{
  "positions": "rope",
  "attn_scale": 0.177,
  "init_std_o": 0.0,
  "init_std_down": 0.0,
  "grad_clip": 0.5
}
Each number is 200 + 30 x the weight over the matrix's rms, rounded and kept within 0 to 999. Layers, rows and columns count from 0.

# layer 16 MLP up, 576x224, rms 0.0758, rows 374-394, columns 0-111
237,170,206,213,228,216,126,272,181,181,195,220,234,165,164,193,111,202,241,210,189,228,166,267,111,221,199,211,289,195,220,208,223,214,197,147,162,226,210,217,205,178,184,188,187,206,152,188,190,216,215,204,174,240,202,196,134,239,206,216,191,173,237,213,179,229,129,208,168,242,170,148,208,200,178,189,217,253,138,274,273,197,217,217,192,164,209,216,247,200,187,245,250,142,248,239,173,234,164,144,195,204,201,187,190,249,186,196,181,256,240,198
207,215,190,216,222,176,189,215,206,125,178,204,166,266,203,179,158,180,189,172,195,189,120,210,181,190,194,228,186,220,206,220,164,197,172,212,143,251,203,229,124,144,203,158,192,190,170,194,173,195,217,186,215,218,160,176,237,281,132,194,215,172,173,177,194,266,180,230,230,271,238,166,244,200,183,234,177,181,185,185,184,228,197,229,164,195,236,152,153,202,190,157,228,211,222,206,189,197,179,185,201,232,152,194,212,199,201,238,182,251,247,182
227,183,178,206,207,191,250,192,216,167,202,140,240,224,243,202,188,222,192,205,196,194,210,200,217,200,192,128,222,199,195,246,230,174,236,195,195,161,213,192,250,190,209,220,184,214,203,219,187,162,201,207,168,169,230,215,209,183,210,192,196,180,150,220,209,208,172,188,167,201,171,243,176,222,192,188,161,201,243,259,194,223,194,172,147,176,211,199,248,206,188,180,195,134,196,222,179,203,221,173,198,217,195,169,213,172,242,161,218,151,195,225
175,197,256,195,207,184,170,199,218,188,198,230,182,187,202,176,203,215,186,200,179,187,198,196,203,191,169,290,155,246,169,183,215,193,179,218,130,226,194,183,206,210,130,196,221,214,224,191,232,187,134,217,190,178,172,182,259,233,238,213,226,149,157,181,205,182,196,151,188,179,232,169,177,198,203,178,170,227,194,171,149,163,217,218,195,207,230,198,212,186,155,187,203,213,187,235,200,205,175,258,261,205,185,217,189,238,207,165,203,232,184,232
211,204,171,186,192,216,118,209,188,224,182,176,175,187,259,171,195,210,163,213,185,213,219,207,279,180,248,213,189,166,209,207,180,195,204,165,222,197,187,210,204,224,189,183,241,193,137,211,241,174,156,260,133,241,202,208,210,169,177,219,204,191,173,208,208,197,239,234,171,148,236,265,218,241,218,168,186,219,194,174,179,252,187,181,213,166,253,195,181,230,154,205,173,225,215,193,148,198,241,229,177,163,220,212,168,241,216,204,225,213,209,229
175,199,228,224,223,169,199,186,115,200,243,178,197,175,179,186,226,173,217,253,230,178,227,171,231,204,151,246,225,212,232,213,242,188,219,224,177,231,181,160,238,229,251,184,127,179,207,193,178,165,193,201,164,135,239,174,216,176,157,222,216,227,201,201,186,231,169,227,176,183,194,193,250,189,245,191,236,212,187,249,215,195,178,202,219,223,181,175,132,210,216,217,212,192,229,157,168,208,187,204,180,232,159,219,200,173,262,236,191,191,165,214
205,191,202,228,231,156,179,245,204,154,186,171,208,199,189,197,182,220,180,191,200,224,200,195,228,229,218,240,214,193,175,164,170,198,255,160,184,203,187,173,213,152,203,197,168,211,211,132,204,216,194,168,232,209,185,156,150,237,237,205,202,194,195,169,222,235,187,181,188,215,187,198,183,159,171,184,205,221,184,176,236,158,215,239,184,209,197,211,216,205,217,166,204,190,202,223,183,188,220,198,208,218,208,211,172,181,232,193,196,238,127,199
179,179,209,201,251,196,189,124,203,178,211,233,207,230,182,239,165,269,222,245,176,210,210,219,270,160,185,199,241,189,152,205,173,191,176,202,208,203,199,202,177,219,226,228,205,195,148,238,197,194,175,205,135,212,179,211,226,200,258,177,208,207,219,242,196,197,185,186,172,137,185,201,209,226,168,209,189,246,207,209,239,197,199,220,164,177,213,224,226,227,162,190,187,222,129,183,197,189,260,182,188,215,205,155,204,191,178,196,170,138,216,243
207,228,175,202,154,215,183,236,191,196,177,209,226,211,205,212,163,206,179,176,180,231,163,202,208,178,216,198,212,211,178,224,151,159,214,184,178,233,228,221,189,140,157,205,226,194,207,223,221,219,249,168,205,214,185,243,210,216,211,247,200,212,160,152,219,204,202,206,169,159,204,227,197,187,217,190,251,159,203,230,247,215,144,248,192,196,163,229,181,235,221,197,208,218,186,179,230,199,230,208,184,234,195,195,217,184,201,258,203,196,212,234
138,202,174,180,196,254,218,165,220,200,178,186,193,178,201,208,203,136,230,213,189,160,196,242,210,234,186,193,240,234,217,151,148,155,182,216,210,166,193,196,248,229,232,182,141,201,253,183,203,186,189,195,192,172,215,171,148,230,234,209,219,188,234,207,203,169,220,228,211,183,226,209,232,199,193,175,205,171,223,163,152,213,189,177,161,220,164,246,209,187,221,257,171,192,182,199,162,169,253,249,240,183,158,197,198,225,210,207,266,180,214,185
165,221,186,155,178,181,220,184,207,215,154,219,165,217,188,233,228,165,220,231,195,160,175,212,219,183,221,180,243,186,229,136,187,168,184,219,173,240,206,198,190,157,197,182,211,185,238,221,162,239,202,150,212,155,195,181,174,218,241,194,228,210,212,217,241,197,204,168,231,205,224,168,161,154,174,208,255,227,196,218,149,217,218,180,180,219,196,229,195,200,181,178,240,227,215,243,264,240,219,164,236,225,182,205,235,221,212,199,210,195,222,144
209,211,258,196,195,221,127,205,175,229,264,241,221,171,230,161,211,234,225,163,138,200,232,197,196,194,234,198,231,231,186,204,178,155,246,205,167,203,197,278,177,233,201,203,139,233,194,136,243,219,209,165,173,234,239,139,191,184,155,149,211,178,205,192,274,160,208,163,178,219,219,214,133,179,188,232,246,223,214,141,190,177,150,286,190,171,220,170,206,182,178,189,206,140,176,156,241,248,174,149,203,276,164,282,168,205,216,172,157,235,229,190
157,140,243,188,217,196,191,192,207,118,215,275,178,217,168,162,217,186,138,173,177,191,169,197,165,190,203,189,226,227,213,184,192,182,223,225,184,190,203,171,199,210,170,162,185,200,199,166,180,207,180,180,185,171,221,195,203,172,215,227,200,263,177,218,235,205,216,220,211,239,216,173,270,281,229,226,218,181,229,193,272,218,221,227,215,182,223,232,229,138,194,195,209,162,179,240,138,205,208,215,208,280,265,173,184,153,189,243,261,215,194,188
190,168,247,202,211,189,193,187,209,250,181,191,216,218,218,193,171,193,162,171,213,215,211,166,151,205,200,201,238,216,141,229,125,214,210,234,187,221,216,203,167,224,153,243,205,209,219,206,244,207,186,214,214,185,196,212,213,238,157,181,201,191,190,170,216,170,168,228,195,257,264,238,200,188,266,180,223,226,226,268,191,279,156,248,193,223,210,223,223,197,196,206,204,127,206,174,210,147,249,171,246,214,293,198,195,192,243,227,156,217,219,248
143,181,128,235,217,155,212,164,173,159,170,194,167,182,200,187,241,216,140,178,204,213,154,152,163,213,178,227,181,196,221,170,240,217,154,241,132,145,210,162,193,233,188,174,197,204,189,207,221,257,202,225,249,179,235,216,222,197,221,179,212,199,224,212,177,135,206,213,169,253,194,192,192,231,162,195,230,183,183,178,202,217,229,185,196,207,166,186,158,166,208,192,243,180,233,194,212,156,194,236,204,232,140,203,217,196,164,176,175,125,216,241
178,219,179,244,190,229,187,254,251,178,156,140,238,249,214,234,170,169,177,176,220,181,191,170,290,207,182,219,184,182,193,239,180,236,223,235,180,201,271,250,231,229,183,172,193,266,229,188,192,281,193,201,224,210,184,148,160,212,245,187,159,230,190,195,257,163,269,214,213,167,148,227,213,192,217,228,155,228,238,177,179,189,198,162,186,214,174,186,225,202,218,234,158,241,242,154,216,172,166,213,218,178,221,247,164,263,222,214,158,197,218,156
225,196,174,183,184,184,198,200,213,198,231,170,206,230,191,219,167,229,197,169,181,180,228,183,226,195,206,240,186,176,187,177,234,151,130,216,126,205,212,196,182,223,199,186,239,203,119,157,165,221,145,195,175,202,253,242,201,218,211,184,171,163,280,147,184,166,146,158,158,123,194,145,216,179,196,232,211,177,217,195,141,207,194,186,213,184,221,235,173,195,240,203,171,243,259,261,222,190,205,192,203,207,270,191,219,157,220,216,234,158,204,200
197,250,195,157,221,189,157,175,213,206,182,196,216,195,184,226,213,194,166,187,177,190,134,228,226,179,214,176,190,194,212,228,235,217,241,239,268,171,114,207,186,221,195,250,174,217,194,187,206,185,192,227,198,194,217,203,167,177,253,214,192,93,166,234,146,181,214,228,212,188,260,235,219,176,170,248,197,207,183,185,218,173,248,181,256,185,236,224,166,193,192,154,207,192,207,194,206,206,258,192,209,149,157,232,215,207,231,177,130,206,248,238
215,259,220,191,189,160,207,284,236,157,188,144,208,160,171,152,224,235,169,148,184,143,236,207,216,160,169,242,184,233,211,226,179,191,224,169,240,199,222,190,207,170,181,193,174,214,183,229,258,251,188,201,202,240,168,176,224,197,184,216,173,214,201,197,266,228,203,192,201,211,196,189,201,140,197,155,167,239,205,181,250,219,318,195,208,177,203,224,201,245,190,191,190,237,245,117,206,184,204,195,268,206,230,214,203,153,157,217,153,148,224,178
171,235,199,188,171,218,170,222,247,192,185,165,215,209,242,190,221,225,233,199,202,223,212,135,174,156,221,156,202,197,233,199,191,200,238,180,166,120,224,194,228,196,158,152,211,237,197,163,189,229,168,220,149,178,168,185,181,202,234,242,182,195,170,222,162,179,165,252,180,206,185,201,158,207,224,182,176,146,207,214,130,210,228,160,162,210,158,195,176,167,243,193,152,120,171,172,248,222,183,191,211,260,220,175,225,186,171,196,196,192,182,220
178,187,203,222,224,211,185,203,252,237,245,229,165,217,252,172,211,190,184,193,211,235,250,223,164,229,200,177,212,207,217,224,128,189,145,163,184,183,185,223,225,235,183,210,181,222,185,140,183,189,175,202,224,188,212,176,155,200,197,226,212,211,181,216,175,152,188,215,213,177,186,214,146,182,194,108,205,195,230,184,182,145,192,157,220,200,197,251,181,162,235,261,179,158,167,252,143,144,175,206,238,152,206,160,252,275,225,203,212,219,245,198
# layer 16 MLP down (transposed), 576x224, rms 0.0741, rows 374-394, columns 0-111
238,191,214,236,210,178,181,154,232,202,161,219,227,201,209,173,212,190,219,239,204,199,217,223,96,192,237,189,242,228,239,144,159,200,145,215,201,232,274,209,169,220,211,179,182,203,212,160,150,185,166,235,235,183,253,205,202,222,216,166,149,266,239,195,275,164,180,185,239,215,209,209,253,212,138,211,194,182,239,169,174,233,198,211,208,203,207,196,229,232,147,206,164,175,223,165,195,212,245,206,222,194,190,198,202,161,209,168,159,199,221,194
193,232,218,206,191,159,205,171,159,156,162,226,208,237,232,220,181,250,185,190,228,149,198,167,203,193,178,207,197,141,212,180,266,172,215,230,186,195,141,216,180,204,211,211,186,209,182,158,257,189,138,186,212,212,206,259,191,210,174,192,185,221,218,207,173,229,216,223,198,192,199,228,214,207,161,177,163,221,174,158,156,199,172,193,241,190,226,265,169,193,121,272,187,176,248,147,153,221,277,206,261,180,206,173,147,212,224,217,201,157,190,155
209,195,150,232,189,177,194,252,218,228,143,247,191,194,182,194,206,252,167,203,237,153,229,208,191,199,210,165,198,216,228,244,176,194,228,173,188,219,218,209,182,250,230,194,145,190,243,214,199,189,212,236,200,201,199,262,199,116,226,192,318,192,262,195,179,178,187,222,238,219,192,169,250,171,181,164,155,209,222,220,169,175,140,215,239,161,209,206,199,225,234,220,191,284,191,254,169,208,166,174,178,177,186,251,209,254,201,254,180,166,156,199
232,226,203,242,204,178,233,224,147,154,208,198,240,184,238,185,203,222,188,230,240,199,190,207,210,164,215,165,146,176,199,227,230,215,214,194,222,187,203,205,201,254,221,227,209,190,168,222,159,231,210,182,206,237,220,234,201,158,183,182,142,184,198,274,197,236,215,214,125,217,186,203,185,225,176,198,196,199,229,242,146,245,236,192,181,183,165,174,159,210,194,182,184,232,150,246,213,194,202,160,194,222,225,202,186,138,169,231,228,223,174,208
172,197,194,199,215,217,224,152,172,251,211,206,189,222,223,238,177,180,225,199,217,175,185,182,272,146,171,184,227,201,163,194,223,181,145,200,217,146,243,221,198,200,223,232,160,166,190,182,242,194,172,239,156,210,208,248,194,212,181,232,40,216,196,160,201,205,221,229,277,206,161,210,179,189,237,150,217,201,161,203,225,177,206,180,195,162,176,228,208,237,171,192,211,191,195,199,155,208,194,188,205,205,214,239,143,192,201,235,221,218,211,235
210,147,214,193,220,216,208,223,189,226,191,147,189,198,204,201,201,225,189,167,222,192,228,245,197,219,205,204,116,244,186,234,166,179,208,171,166,215,185,168,210,214,198,172,189,205,175,202,212,208,239,217,186,219,192,192,229,210,205,167,244,250,207,146,154,146,202,223,189,223,226,226,173,197,197,189,182,231,212,198,250,184,233,172,205,167,195,207,196,177,199,169,185,194,189,173,192,219,204,199,224,135,221,207,214,222,178,177,209,177,227,162
226,221,233,229,189,213,214,219,220,192,235,237,178,221,225,176,194,165,204,234,193,193,154,222,192,154,214,173,282,203,186,250,231,214,208,213,183,209,199,162,166,162,213,148,197,161,187,203,200,211,281,190,193,204,225,151,179,182,205,195,306,256,227,223,209,202,225,154,177,156,193,203,178,195,205,206,199,191,210,194,213,225,224,201,211,204,206,182,197,246,147,191,204,183,225,202,209,208,188,201,202,203,165,194,201,174,188,166,186,208,186,174
219,220,194,137,149,165,208,170,262,259,225,203,233,200,159,170,231,220,199,168,256,191,244,236,218,210,182,251,240,231,177,182,204,220,249,167,177,203,202,203,182,185,185,167,198,196,215,197,208,228,276,219,203,200,189,235,238,258,202,211,157,250,179,219,200,229,218,204,150,205,198,145,252,159,178,226,260,188,233,218,241,233,207,183,188,187,230,171,167,178,200,228,203,164,206,217,248,197,160,183,234,242,211,194,188,205,194,153,180,249,211,184
204,198,203,214,193,236,183,197,154,214,241,226,169,246,225,217,242,221,197,232,181,191,215,182,199,211,151,156,175,181,189,178,213,261,194,213,201,153,109,174,207,184,231,136,190,226,160,154,175,157,179,216,191,210,214,177,241,188,190,179,222,226,231,183,197,169,170,182,165,234,194,207,196,230,185,198,187,239,232,181,186,159,235,163,206,201,196,211,196,232,179,174,198,151,221,218,186,163,158,209,239,191,218,151,194,202,198,215,205,172,173,155
240,186,194,203,174,205,213,187,201,227,208,220,217,190,192,218,235,200,170,221,244,223,185,174,229,210,220,209,206,202,226,249,200,176,229,180,223,260,221,192,184,187,187,142,214,214,202,237,222,219,217,227,239,192,179,213,277,192,207,202,194,197,177,215,181,197,177,151,214,258,208,198,221,222,214,187,154,220,249,162,212,232,197,214,239,164,143,148,191,198,282,218,245,212,217,226,224,224,167,239,163,206,217,254,193,219,171,178,198,229,217,217
182,163,186,192,234,205,154,202,215,223,218,155,236,179,152,221,199,243,218,234,197,207,201,215,169,128,241,196,174,214,160,167,217,196,188,187,205,219,172,186,197,223,214,211,213,212,206,203,217,166,157,201,220,194,193,186,225,230,212,175,228,254,187,155,172,126,196,193,232,213,180,223,213,217,206,162,160,162,187,241,174,205,230,166,208,156,188,173,253,243,242,187,205,198,194,213,211,199,191,169,196,180,186,243,199,190,208,183,209,194,201,222
197,246,220,208,206,157,161,167,173,207,227,215,226,156,187,219,216,216,272,227,185,187,161,170,234,207,192,195,270,230,200,200,236,253,215,229,128,190,202,274,157,210,184,225,143,181,214,221,168,249,177,165,149,232,181,203,171,178,198,183,138,276,228,214,216,174,245,187,165,251,170,260,194,151,174,193,202,272,191,155,161,173,188,237,198,218,124,234,249,233,133,170,234,181,208,217,203,204,155,172,226,220,218,196,159,175,213,239,163,218,255,169
182,240,153,155,235,198,199,166,196,211,190,201,175,215,181,259,217,136,221,261,205,233,172,241,167,133,152,220,171,246,195,219,138,232,208,239,202,202,192,219,181,239,150,140,166,164,172,186,179,196,167,203,159,202,234,220,132,182,206,171,186,201,217,189,168,241,193,134,216,214,239,208,257,202,186,222,148,182,246,203,199,253,211,254,212,196,218,155,229,196,178,183,224,183,230,263,180,196,187,199,212,201,229,210,264,197,181,156,181,260,176,203
215,231,223,230,186,228,199,147,276,210,252,204,231,170,239,191,187,191,213,248,164,206,252,181,211,178,138,218,156,217,203,217,169,207,239,175,220,189,229,204,205,207,175,207,209,178,204,172,261,198,227,273,235,196,174,212,228,166,217,229,149,171,155,228,158,231,211,240,235,207,215,195,249,158,196,192,269,206,206,211,194,153,184,204,243,261,205,236,202,162,204,161,198,140,185,200,196,203,225,228,159,185,231,196,201,184,148,183,199,251,173,152
176,261,198,202,201,189,210,176,263,192,190,179,160,206,173,214,132,184,188,206,202,191,194,265,208,159,196,164,183,250,207,144,231,237,222,212,190,217,271,233,224,186,238,222,202,150,256,181,135,218,174,230,272,189,211,190,238,253,220,203,94,201,280,188,222,241,250,233,188,181,179,214,175,197,205,221,213,233,250,191,204,204,222,200,158,242,277,214,260,180,184,161,178,192,162,148,192,210,172,170,248,229,212,209,167,186,197,168,227,214,125,199
234,191,282,200,177,193,208,206,234,199,218,181,234,244,195,236,200,121,155,149,203,205,219,242,273,146,181,204,237,169,183,217,159,219,214,176,225,194,210,175,248,211,214,236,189,210,259,221,211,202,130,175,255,198,174,149,197,148,193,161,282,227,161,243,174,213,138,157,220,169,197,180,186,179,172,190,225,153,192,230,207,218,129,220,196,144,189,183,212,203,170,226,203,263,135,198,280,242,180,247,209,195,199,130,255,216,227,151,167,221,264,200
195,203,235,213,176,177,178,197,176,162,221,188,233,185,199,230,245,247,230,223,209,207,217,198,182,249,228,139,218,168,180,220,220,203,153,178,147,187,291,231,160,106,210,186,198,191,120,185,269,169,205,190,241,267,191,170,153,196,242,255,230,213,187,165,177,220,203,199,201,204,178,208,142,168,195,199,189,195,173,188,203,215,188,223,184,160,250,194,193,175,260,189,185,166,189,184,252,210,231,186,252,179,199,173,182,194,222,153,242,208,215,191
211,214,185,217,218,232,209,176,180,198,195,238,220,192,178,220,266,260,255,172,228,176,106,166,253,150,152,172,181,204,202,200,249,222,209,192,231,186,160,177,221,188,180,220,140,203,191,208,216,198,195,211,163,175,216,160,214,228,208,209,175,225,199,190,150,221,212,252,222,267,198,153,189,201,151,197,201,237,176,202,192,94,219,200,161,185,228,190,204,130,191,153,223,195,220,152,200,235,242,235,140,223,221,196,267,225,256,232,203,150,209,206
185,238,202,184,220,193,186,148,242,276,247,244,168,209,226,192,160,160,183,204,240,197,147,194,196,175,227,222,200,229,195,238,225,178,220,193,201,219,182,182,156,232,180,171,176,216,166,188,149,217,209,220,152,147,214,197,192,147,195,225,191,135,159,147,194,231,219,167,197,217,175,188,256,256,225,161,199,209,231,202,245,220,168,222,236,244,214,157,140,207,176,213,195,207,163,196,117,219,147,203,210,224,238,165,236,210,258,151,203,226,228,161
204,241,236,165,197,211,161,214,243,224,223,151,168,187,221,227,163,169,189,203,220,231,177,111,191,216,269,178,213,165,178,189,215,174,173,190,172,184,268,154,184,197,157,168,226,141,239,233,203,206,197,245,204,169,196,220,215,189,186,254,199,139,222,217,175,203,200,197,219,130,240,207,203,205,195,217,226,289,200,235,171,220,172,236,176,168,283,146,213,229,231,166,195,195,173,192,194,191,192,236,201,197,229,235,240,214,206,189,198,217,159,221
190,175,150,199,164,144,192,165,172,146,247,148,195,163,241,214,195,229,186,212,226,187,202,185,181,253,220,202,174,250,213,225,250,166,199,223,196,217,246,199,183,202,227,209,239,176,212,202,226,184,214,200,224,234,225,208,131,215,222,193,221,167,276,212,220,213,218,244,183,166,208,197,205,184,190,231,163,220,168,203,190,196,200,169,227,160,209,189,208,196,178,228,227,184,228,156,251,209,249,199,227,235,186,240,159,192,196,249,209,193,199,144
# layer 16 MLP gate, 576x224, rms 0.0732, rows 375-395, columns 0-111
241,219,202,226,153,210,215,214,102,167,176,196,164,152,209,231,234,175,199,226,220,174,197,248,197,209,209,184,232,199,227,182,265,217,188,232,169,220,154,95,156,146,212,211,231,207,159,209,264,232,174,244,266,208,237,219,173,117,210,244,251,220,209,147,149,197,205,143,154,152,174,220,194,175,208,208,192,216,192,220,208,205,172,149,245,145,172,286,185,222,206,169,226,173,248,215,130,229,226,185,191,119,241,156,172,161,182,247,168,149,206,202
143,159,220,234,167,195,211,170,219,196,140,200,186,222,193,221,171,260,200,205,230,220,222,211,165,172,205,153,244,188,250,229,194,220,195,170,240,234,156,160,214,175,213,226,231,227,200,203,194,189,170,181,244,196,209,187,180,162,231,214,185,234,229,200,184,139,136,177,182,204,231,225,236,210,223,197,236,206,157,271,185,219,190,146,140,209,225,209,159,175,193,209,239,199,189,185,196,224,200,219,204,178,212,184,168,218,188,182,229,193,183,214
161,193,231,173,189,197,171,165,213,252,199,160,191,204,179,199,204,186,238,192,189,193,225,195,192,206,157,283,228,235,176,182,175,201,193,238,205,217,193,194,212,184,196,162,181,211,215,195,238,169,160,214,191,173,162,196,230,197,213,221,265,223,193,178,263,181,206,194,224,193,209,198,239,160,218,165,171,187,161,151,207,182,169,158,193,218,237,243,224,194,213,197,233,158,213,181,197,168,176,276,230,205,207,236,187,238,250,167,175,177,234,212
185,200,149,235,205,197,192,164,129,190,177,241,224,199,237,226,187,183,197,205,170,189,168,173,222,236,197,223,217,204,191,154,208,202,174,171,173,212,208,190,229,172,199,143,219,187,141,208,230,183,199,201,180,204,238,209,197,234,165,179,218,178,196,154,268,211,197,252,239,217,194,193,184,193,169,214,176,214,224,197,198,139,192,178,211,192,189,238,145,158,214,219,163,239,203,218,187,189,237,235,179,199,204,212,191,183,188,227,205,184,196,200
202,256,194,179,174,185,181,161,161,156,147,169,214,153,193,231,269,188,222,195,240,215,205,191,209,189,103,180,222,233,214,184,210,203,235,178,260,227,197,182,167,198,246,155,181,268,186,228,116,208,168,166,212,213,185,165,194,148,186,236,246,237,234,230,245,156,210,226,201,139,193,177,239,251,250,184,214,258,249,221,246,166,173,219,225,164,210,211,180,255,195,217,220,230,200,179,121,209,212,237,159,200,166,204,199,208,200,270,168,189,241,150
218,170,228,182,196,211,206,193,196,212,226,206,185,203,202,217,196,214,236,271,160,146,186,239,158,154,176,162,199,205,220,200,240,175,160,189,229,226,222,210,192,212,213,174,194,213,199,198,200,222,243,187,259,195,250,203,189,222,171,185,227,226,168,190,214,212,201,220,217,217,157,193,250,165,217,225,178,238,189,231,209,208,227,208,185,208,217,191,190,175,177,218,238,186,166,202,214,219,167,172,204,202,225,155,231,244,189,222,194,183,220,137
235,249,183,172,238,187,161,198,208,181,203,198,205,168,212,184,151,208,201,201,160,214,184,228,194,225,209,222,232,156,211,196,204,144,249,143,218,227,138,226,168,227,219,182,170,197,199,237,179,208,201,211,201,259,202,143,273,172,191,159,210,175,208,184,150,200,251,182,142,248,206,257,214,192,128,249,192,138,210,192,189,229,155,166,180,191,200,185,204,285,244,198,276,220,196,181,157,242,208,182,151,150,202,228,169,189,206,212,144,176,172,163
139,234,190,247,161,194,161,186,181,192,199,188,218,199,198,174,197,187,135,224,195,217,250,153,212,188,168,192,218,185,177,206,199,203,190,188,209,214,191,176,182,192,227,180,206,169,184,181,200,223,217,191,237,193,245,136,235,187,206,211,195,230,254,249,164,244,165,242,94,274,214,203,167,207,245,213,187,228,198,185,176,235,167,176,200,157,264,218,231,202,220,207,195,139,233,166,172,168,184,117,222,185,199,193,164,172,198,184,226,202,173,213
181,233,195,240,183,191,219,164,209,202,233,185,160,215,211,182,218,185,171,203,171,183,195,154,191,166,223,231,214,231,213,203,163,216,182,200,197,238,204,167,183,181,195,184,200,242,221,231,139,232,203,185,182,219,196,190,259,201,242,233,206,187,239,239,243,209,184,195,218,221,231,183,200,137,213,136,182,167,144,177,195,218,189,156,223,183,215,259,120,203,264,181,239,213,244,157,203,198,155,184,193,227,188,194,166,233,214,143,225,224,232,179
171,151,144,162,163,210,229,177,200,183,203,182,201,209,199,194,187,236,246,184,224,167,213,128,167,196,183,195,227,228,223,173,191,238,141,208,269,210,176,197,244,219,232,196,123,261,217,217,169,187,149,205,135,149,168,169,186,225,215,154,220,217,194,169,188,192,113,187,265,163,195,233,231,191,179,241,189,141,195,196,195,199,224,180,220,201,231,235,202,244,280,175,202,149,206,176,246,191,174,202,175,205,195,245,170,138,164,224,193,199,214,170
209,266,143,168,237,214,220,214,139,163,219,197,195,213,228,207,250,190,171,191,217,198,168,217,223,304,197,184,233,200,224,192,196,156,221,253,238,211,185,194,219,225,232,170,237,170,175,206,196,189,187,210,202,218,191,147,175,175,191,186,237,250,223,178,211,169,176,210,166,199,144,212,214,237,219,232,186,174,177,226,242,243,208,153,197,225,172,207,169,172,153,245,238,200,208,150,209,193,205,238,189,231,201,178,197,219,257,219,225,230,184,200
186,208,207,147,200,240,200,216,148,211,215,228,248,217,169,195,221,209,165,198,206,177,216,211,192,235,192,173,203,235,238,202,190,170,193,237,204,180,202,201,257,212,206,188,219,212,196,182,237,176,255,177,239,207,191,194,155,180,159,163,240,187,204,243,230,153,226,194,202,238,209,154,194,233,222,183,184,186,182,182,190,227,127,196,230,221,195,218,182,248,212,169,168,189,184,218,207,296,204,188,168,147,214,172,146,215,256,219,197,170,223,185
193,205,173,130,198,226,238,220,136,120,163,211,152,213,227,166,139,231,186,242,247,185,205,139,182,216,189,202,234,219,236,136,191,204,209,189,215,265,188,166,242,185,220,193,188,169,175,238,185,228,231,141,173,161,165,177,191,205,200,154,219,233,259,190,208,196,171,194,191,185,247,220,217,235,183,195,158,170,224,205,162,263,187,181,167,131,221,134,183,246,202,189,253,229,212,206,208,178,161,227,214,225,176,207,182,181,227,191,241,163,210,212
227,179,178,198,128,218,144,152,157,228,173,185,259,236,187,184,194,241,252,184,194,201,235,178,142,218,125,184,238,234,243,204,147,149,214,202,231,202,170,214,138,188,175,162,230,174,189,201,145,202,185,161,180,172,210,190,227,201,158,157,225,207,138,195,156,206,134,197,260,290,165,205,256,213,206,202,237,185,192,173,210,254,201,158,161,191,165,227,170,216,232,202,220,200,251,215,186,230,178,197,182,177,164,228,217,204,219,236,243,230,293,272
196,193,205,238,205,244,164,227,171,209,172,166,219,207,226,223,213,165,177,202,165,214,201,256,194,230,131,208,188,224,229,181,197,128,237,198,216,237,198,167,256,197,231,201,188,225,198,289,237,251,178,200,201,240,208,226,210,223,202,219,239,213,206,210,259,163,281,185,188,198,231,247,181,181,216,209,191,221,219,182,188,222,190,191,158,249,242,221,188,223,188,177,189,219,201,215,184,217,163,184,199,229,199,183,176,244,212,205,215,161,170,173
173,189,205,200,187,143,230,191,128,184,256,256,208,253,183,210,216,269,180,200,251,161,247,240,217,226,257,223,212,202,220,203,181,148,184,230,244,226,180,271,246,200,226,213,221,206,196,213,214,202,212,249,187,192,184,208,199,195,179,186,242,158,153,184,191,169,228,256,170,212,232,217,223,197,204,226,245,204,125,209,188,164,204,225,204,219,158,220,252,185,222,148,210,178,193,232,223,189,197,162,198,247,142,256,173,177,189,188,147,168,173,208
204,182,194,198,208,284,186,131,203,211,219,240,207,239,219,210,241,239,217,160,235,169,212,220,248,175,197,229,199,218,151,233,138,192,183,238,260,187,214,199,271,203,162,199,206,269,240,185,171,185,226,200,205,207,183,182,231,204,208,188,244,203,234,144,197,260,183,178,221,194,216,199,173,218,227,208,237,205,161,129,172,216,162,186,182,180,174,215,239,201,215,139,198,174,235,162,198,215,192,183,184,192,245,184,238,209,227,229,172,172,180,200
192,222,210,193,190,219,250,225,171,185,190,196,175,222,165,229,205,229,214,198,189,171,202,173,216,213,196,207,235,211,172,210,191,173,210,177,233,174,222,191,241,186,237,244,241,213,161,197,240,201,211,197,223,208,167,234,212,185,203,198,214,282,209,196,230,206,212,218,220,186,199,185,188,179,141,215,206,235,144,185,184,146,231,200,184,174,214,182,173,224,208,210,229,172,166,238,191,145,225,212,208,198,165,245,187,209,219,199,229,202,204,253
229,141,203,230,242,257,187,154,193,151,153,239,204,217,199,171,217,233,231,203,154,205,175,204,198,257,233,189,200,187,216,206,183,185,188,185,216,230,192,224,218,238,250,214,223,240,186,176,191,247,196,202,167,209,224,181,167,207,192,206,231,221,199,199,261,174,204,177,189,243,172,238,169,179,209,158,249,168,205,199,146,188,214,172,173,165,138,199,209,202,205,246,165,146,214,205,204,222,152,212,200,202,181,166,136,210,191,169,190,176,200,193
174,163,183,174,240,236,209,187,194,244,180,192,233,198,206,187,178,240,164,213,135,171,169,185,178,211,219,236,222,184,181,220,196,209,237,156,164,192,189,150,217,226,196,219,190,217,147,178,213,264,172,130,148,239,181,246,216,223,223,146,215,212,156,241,208,183,145,213,173,218,183,233,193,238,172,195,213,192,194,207,164,196,157,235,134,178,203,179,200,236,157,164,218,185,217,219,152,214,242,165,168,230,205,197,130,143,182,157,205,245,174,266
186,175,164,197,184,183,239,192,169,204,219,195,231,191,214,221,227,211,178,187,194,207,174,193,205,219,161,193,211,219,177,230,208,200,190,189,208,233,192,190,216,190,219,175,208,194,144,203,217,250,213,210,189,157,217,203,232,120,220,256,235,188,202,160,116,234,183,226,203,226,192,212,220,218,189,157,201,186,225,198,166,263,200,187,249,192,225,189,207,194,205,252,180,181,183,187,166,158,220,219,231,182,245,187,181,137,203,205,165,158,163,207